config.yaml
num_attention_heads: 2
intermediate_size: 1024
attn_scale: 0.125
tie_word_embeddings: true
max_grad_norm: 1.0
warmup_steps: 200
decay_shape: "linear"
final_lr_fraction: 0.02
batch_tokens: 16384
doc_mask: true
train_tokens: 215500000
Each number is 200 + 20 x the weight over its row's rms, rounded and kept within 0 to 999. Layers, rows and columns count from 0. The size before them is the row's rms in percent of the matrix's.

# layer 2 MLP down (transposed), 1024x128, rms 0.126, rows 141-190, columns 32-63
111,181,223,252,205,212,211,178,182,195,189,210,224,180,181,207,178,223,188,182,236,210,191,198,172,232,228,188,198,206,189,180,223
081,172,221,207,192,202,161,188,197,206,189,199,209,197,230,207,223,199,177,187,212,223,195,171,175,163,194,225,228,215,193,190,174
095,203,229,194,185,202,197,203,227,198,194,181,211,177,232,176,190,154,213,183,159,252,172,201,183,173,189,189,188,179,222,201,217
112,185,211,185,204,204,234,189,217,241,215,221,193,206,185,216,186,213,203,226,246,197,205,180,238,210,201,190,194,188,212,177,191
097,243,232,250,201,194,183,214,149,219,187,194,184,193,196,176,182,211,187,208,185,208,197,208,246,207,204,205,213,227,175,179,179
103,176,195,193,215,232,197,239,201,204,158,198,220,193,223,237,204,179,236,203,203,215,218,182,189,234,171,189,197,206,219,188,199
090,203,203,177,205,244,179,199,178,180,204,177,219,222,243,199,189,206,188,199,181,218,219,187,222,178,196,202,184,186,214,181,191
094,209,165,203,183,194,223,187,211,216,211,168,233,180,203,206,189,194,194,218,170,166,181,204,236,227,191,223,198,202,199,200,228
093,221,207,184,185,208,210,211,200,178,215,163,239,209,240,194,171,204,197,175,224,228,231,193,170,225,197,173,213,228,224,196,191
133,225,200,178,208,185,190,220,207,224,198,217,225,214,192,160,208,221,191,201,207,195,200,201,199,220,184,229,230,195,195,157,175
109,197,246,166,231,186,206,212,212,227,207,205,171,192,208,238,193,190,216,213,196,195,202,191,173,235,222,158,167,191,220,219,182
099,191,218,213,200,169,198,215,212,152,201,176,193,179,182,214,189,185,188,201,246,165,217,203,215,235,202,199,210,178,174,222,168
107,183,192,200,218,191,189,214,226,201,172,203,196,167,198,204,208,173,167,180,179,196,207,186,206,158,176,199,204,223,170,178,184
097,191,239,198,190,203,226,200,175,218,173,215,211,183,209,202,192,195,184,231,227,218,203,159,180,170,166,181,200,196,227,192,200
099,196,213,187,185,192,222,203,200,203,214,190,210,234,190,223,222,193,215,195,226,182,208,224,228,187,195,209,242,205,191,188,173
116,188,199,201,161,190,191,217,199,161,197,218,230,187,185,222,205,180,199,202,206,223,189,222,182,221,198,207,260,205,193,172,197
116,177,227,202,207,216,192,192,200,243,195,201,202,200,185,201,229,217,195,204,181,163,213,153,205,202,193,214,219,207,250,223,222
087,220,209,201,159,162,189,210,207,198,199,224,203,219,199,193,243,237,209,199,211,217,183,210,170,190,203,199,249,221,195,216,209
095,188,185,184,226,210,184,203,207,219,211,218,215,217,208,202,196,191,174,200,244,139,184,223,206,197,203,186,203,240,209,206,219
100,219,230,175,211,220,172,206,183,232,210,202,225,227,224,193,187,199,168,178,227,186,194,212,179,234,197,184,212,185,177,178,203
085,203,210,217,184,214,215,209,222,201,187,191,160,199,185,206,165,184,182,235,231,190,217,173,167,237,197,223,231,196,196,217,193
110,212,220,192,168,165,188,199,220,213,210,220,179,201,190,186,200,200,214,193,242,206,192,164,176,190,242,215,175,224,180,193,180
081,206,210,214,208,199,205,206,168,233,229,198,201,230,174,198,190,196,222,171,222,195,190,188,218,228,212,163,221,222,198,204,206
096,158,197,203,213,202,179,219,167,198,234,196,182,160,233,182,200,193,165,222,174,205,216,206,222,177,163,210,140,204,189,168,190
120,208,207,195,221,225,210,183,191,202,230,170,197,193,208,236,201,202,213,200,218,205,201,197,185,178,197,209,191,197,207,202,175
103,198,180,172,199,212,211,206,211,199,200,220,218,208,171,176,178,171,161,195,223,231,229,165,173,243,200,219,183,217,195,200,174
093,175,167,236,224,190,205,208,217,210,203,209,195,194,172,225,205,200,194,189,222,183,193,226,231,227,186,186,211,204,226,201,210
112,210,204,241,166,197,206,192,169,202,202,161,216,173,183,206,179,230,216,227,210,220,232,187,193,196,214,222,182,173,198,194,208
089,227,209,204,177,249,189,217,167,251,190,208,192,238,181,226,260,177,191,225,190,242,185,223,189,180,190,200,192,182,229,183,231
118,201,190,219,175,234,189,173,180,179,186,238,214,214,203,203,216,203,190,194,218,233,199,235,196,205,209,182,172,210,187,197,205
081,159,172,205,205,203,209,207,176,204,198,200,212,226,242,188,188,201,198,214,164,211,210,212,198,177,196,175,212,187,216,205,227
086,192,215,181,237,244,167,195,178,202,197,191,196,233,227,233,206,198,225,183,208,231,205,187,186,174,187,206,154,191,234,199,210
106,205,188,196,198,186,209,195,213,213,227,222,183,194,154,195,222,207,187,210,172,197,170,208,241,169,189,202,225,166,198,210,202
091,189,195,217,180,215,231,213,228,230,206,208,184,243,222,190,207,208,222,205,151,178,196,222,180,195,195,188,177,194,202,224,181
091,193,189,204,201,173,200,211,193,234,212,211,204,177,171,219,165,225,220,196,214,207,209,203,227,177,182,211,218,229,162,193,169
093,222,180,196,222,211,178,162,223,212,164,217,184,205,181,215,168,168,192,181,174,191,218,175,213,197,202,166,205,217,169,180,209
101,207,208,210,212,169,190,196,196,179,162,201,219,197,216,220,197,191,176,202,191,229,218,212,238,187,201,198,221,185,197,158,193
109,190,228,208,190,162,200,228,182,182,211,207,174,212,204,224,186,195,216,180,190,192,202,153,209,208,228,152,210,201,236,179,186
097,178,171,154,237,204,159,174,218,202,198,181,204,227,235,202,193,207,215,201,209,155,204,207,213,189,225,199,223,216,166,215,214
105,142,204,199,220,177,202,193,199,209,200,167,206,193,162,181,222,201,218,190,192,178,189,179,202,198,207,181,198,223,188,197,203
097,239,220,200,209,200,213,189,178,205,179,172,199,212,194,189,249,201,183,182,203,191,195,241,228,183,191,228,189,184,237,220,207
088,194,204,208,179,224,200,187,208,213,165,218,171,220,183,223,191,210,202,200,191,207,224,222,206,165,209,205,230,169,229,178,184
109,224,206,190,205,208,169,190,196,230,214,206,211,171,208,197,196,185,188,197,233,210,196,182,206,178,192,231,184,194,205,246,208
082,164,230,236,193,225,190,213,190,203,221,217,213,197,202,191,209,221,208,159,198,189,184,201,195,216,173,173,224,190,208,197,203
076,204,219,220,198,226,196,175,202,209,187,192,207,199,219,241,179,192,208,234,178,180,220,208,196,251,196,194,229,146,189,223,192
092,176,188,223,213,220,185,215,192,225,198,182,239,170,177,194,220,199,239,204,214,168,204,211,214,164,231,162,215,201,212,231,188
098,187,139,224,202,194,219,232,176,158,174,214,192,198,225,199,213,175,175,207,227,168,178,201,196,200,189,217,201,234,232,219,200
113,180,221,233,201,206,196,184,162,204,183,242,210,196,205,195,184,199,200,185,235,220,200,197,212,220,215,214,188,208,218,213,238
112,201,166,203,216,226,186,197,211,213,162,227,178,205,204,192,163,223,225,199,208,174,195,178,191,172,200,177,183,244,209,191,218
105,199,171,185,197,221,225,192,185,203,175,214,229,186,218,210,179,181,191,206,207,191,209,236,233,212,171,232,197,207,165,215,202
# layer 2 MLP up, 1024x128, rms 0.273, rows 142-191, columns 32-63
091,196,194,161,188,220,182,192,185,183,215,214,207,157,194,190,228,203,211,187,223,218,192,205,210,207,227,192,226,242,199,197,202
106,149,203,204,211,211,218,215,162,186,234,187,209,225,201,188,231,199,184,179,215,189,209,191,166,189,201,219,209,214,199,156,203
103,224,145,177,173,227,195,177,172,209,215,182,226,226,194,217,201,221,182,175,216,197,170,173,195,221,204,197,200,220,222,188,198
102,189,204,172,194,201,216,221,194,208,210,162,233,217,220,165,220,234,199,180,214,195,201,210,188,207,175,227,194,194,193,171,214
103,221,192,209,204,183,241,184,195,197,255,186,181,193,206,192,157,202,157,199,190,214,183,208,187,206,209,164,232,198,192,233,213
107,165,217,200,199,203,213,171,202,228,204,215,162,198,187,178,201,250,189,178,200,174,181,215,216,199,209,210,199,228,180,199,213
093,211,191,186,209,177,188,208,198,177,218,202,197,206,190,197,191,223,201,191,221,238,224,214,218,168,185,167,187,223,220,188,192
107,208,187,223,201,198,195,196,213,194,230,208,214,197,173,170,185,200,193,182,208,200,209,166,177,228,200,184,219,161,179,229,182
110,193,189,216,209,221,205,187,182,191,188,175,189,218,216,200,185,194,194,175,172,216,194,184,153,205,203,225,219,229,194,225,174
103,187,189,201,235,225,177,191,187,196,197,215,214,182,239,191,198,196,208,201,210,180,213,199,198,192,207,222,189,223,167,174,187
100,191,183,227,225,190,234,236,199,199,208,180,214,209,219,216,190,194,194,211,202,256,172,193,185,192,174,210,182,163,200,186,232
111,194,200,227,203,197,219,216,180,200,221,214,227,250,204,217,199,209,229,207,200,194,186,219,185,205,193,172,168,169,255,206,164
103,200,179,224,182,228,172,216,232,237,158,169,205,194,179,213,218,210,200,200,216,215,217,212,182,215,180,170,170,214,185,225,207
091,229,173,191,218,214,183,207,203,206,202,180,195,224,246,201,154,214,190,191,206,220,186,231,190,180,197,163,168,205,212,208,213
112,187,182,161,161,210,220,194,218,213,212,217,181,220,188,254,183,169,194,183,222,185,215,232,208,192,192,197,178,194,219,182,194
094,219,196,179,176,214,223,210,181,175,210,184,194,195,247,180,213,203,193,185,199,202,207,243,186,195,199,189,203,154,186,169,218
082,215,218,171,207,210,201,162,195,214,179,202,195,254,222,200,213,212,217,198,216,225,216,213,205,189,217,203,166,192,225,174,183
099,222,200,193,198,187,211,198,231,193,171,196,216,189,209,229,209,215,175,228,165,212,211,187,180,234,174,193,187,178,195,223,149
107,173,196,228,234,198,205,201,204,156,217,168,256,213,197,192,192,201,248,203,184,212,229,167,187,213,201,187,200,162,226,233,204
083,228,197,187,193,187,213,238,190,231,189,191,180,208,209,172,168,184,206,221,205,188,204,151,187,202,206,207,220,208,208,213,210
107,161,191,162,234,181,209,200,218,199,171,179,212,180,218,194,188,202,219,188,213,214,204,214,192,234,200,188,188,252,205,229,212
086,200,242,188,209,148,218,200,206,163,208,202,206,211,179,216,185,214,211,222,212,180,206,224,204,219,223,231,223,183,227,186,187
104,215,198,197,225,212,232,209,182,202,178,202,217,153,226,189,217,213,210,204,197,222,188,166,175,202,191,199,201,207,207,182,161
103,200,185,194,179,164,192,207,229,236,184,227,198,204,182,156,213,191,198,180,216,175,222,202,205,241,200,224,221,218,202,202,215
099,202,204,242,213,180,222,191,193,205,199,208,188,211,213,198,220,164,220,211,187,175,223,209,209,189,228,157,208,191,161,178,196
088,173,168,198,198,180,208,195,208,197,174,202,226,218,216,208,210,212,238,208,195,209,183,209,211,221,194,191,216,181,209,198,218
103,203,185,180,205,213,188,198,204,218,179,218,191,200,232,187,214,210,189,176,224,193,170,204,211,233,161,178,209,210,182,204,240
093,189,176,205,175,210,210,234,195,196,213,200,185,198,185,176,224,204,186,221,174,236,179,212,189,174,191,186,221,212,238,216,173
122,178,231,206,199,203,233,208,185,180,221,181,198,174,193,216,191,191,219,209,194,229,224,209,189,211,216,181,170,204,206,177,236
091,209,193,211,215,208,197,194,227,205,226,192,201,215,187,203,233,223,217,190,190,178,167,210,190,214,184,229,184,196,209,209,184
092,224,199,212,211,186,158,186,177,205,157,224,219,230,182,166,219,168,216,221,205,212,217,191,232,186,195,189,217,202,212,185,205
112,209,188,193,208,220,173,170,191,182,192,210,212,182,178,222,227,176,198,213,186,218,215,198,226,207,191,226,214,163,210,198,211
093,204,215,194,220,213,189,228,181,202,238,196,196,161,188,206,227,190,213,207,231,199,210,175,206,217,218,196,183,215,202,186,220
099,213,203,213,187,165,216,196,222,210,201,208,182,161,195,210,178,158,221,213,200,168,191,200,193,200,195,195,236,201,192,200,193
094,213,195,189,170,195,193,215,200,171,196,197,236,173,187,211,205,202,173,152,227,182,203,212,212,243,195,203,211,213,211,199,182
103,165,179,234,198,222,194,205,213,193,201,199,206,184,183,192,207,213,165,162,186,224,200,211,218,191,205,199,153,196,219,157,220
099,198,162,175,178,231,194,193,199,226,192,216,217,191,209,182,211,239,202,191,203,177,168,234,203,185,209,190,181,209,180,194,223
104,174,198,190,195,240,203,234,203,171,199,193,193,193,205,209,169,229,191,164,189,200,194,229,228,205,199,196,197,191,222,215,153
097,200,227,227,210,200,181,178,206,148,203,228,174,184,222,239,184,172,207,181,187,239,210,223,171,238,178,201,210,216,188,196,191
088,165,209,215,234,199,173,204,222,185,200,195,219,133,244,196,173,189,234,194,229,187,187,198,198,177,188,198,210,200,217,178,195
088,202,198,188,200,199,215,209,211,162,199,226,217,182,196,232,193,222,203,195,180,167,208,191,198,184,198,213,201,185,239,206,222
096,171,175,176,208,193,228,181,230,184,216,193,207,231,199,184,212,224,207,207,147,225,204,206,185,223,218,172,221,191,197,143,179
095,189,245,190,188,170,226,200,209,224,155,180,195,179,192,222,187,216,220,224,212,232,200,206,230,196,200,225,223,201,193,187,179
084,212,193,221,212,230,191,224,172,222,215,201,197,205,227,160,201,167,213,197,193,190,211,193,220,224,213,201,223,218,207,198,223
093,212,226,182,160,204,172,186,237,195,164,194,177,157,202,172,194,221,143,207,178,227,200,239,180,215,178,195,172,201,211,223,206
099,181,178,184,203,209,225,178,201,214,217,203,191,240,228,188,204,205,203,181,201,248,191,186,227,173,191,195,180,183,204,181,207
102,228,177,190,213,218,207,217,245,212,184,154,213,211,184,186,199,219,203,225,190,191,206,213,180,191,159,206,216,208,172,158,175
109,200,173,204,203,176,207,179,217,216,215,189,207,190,239,226,205,176,217,173,208,198,167,215,179,205,206,197,179,186,191,242,192
117,219,190,233,219,207,183,207,192,200,201,178,185,199,197,223,228,193,159,201,199,220,209,225,219,188,200,167,204,175,175,198,202
120,198,220,188,185,200,179,205,226,181,187,171,180,195,150,196,226,187,197,185,227,205,186,208,183,205,182,201,206,228,210,191,205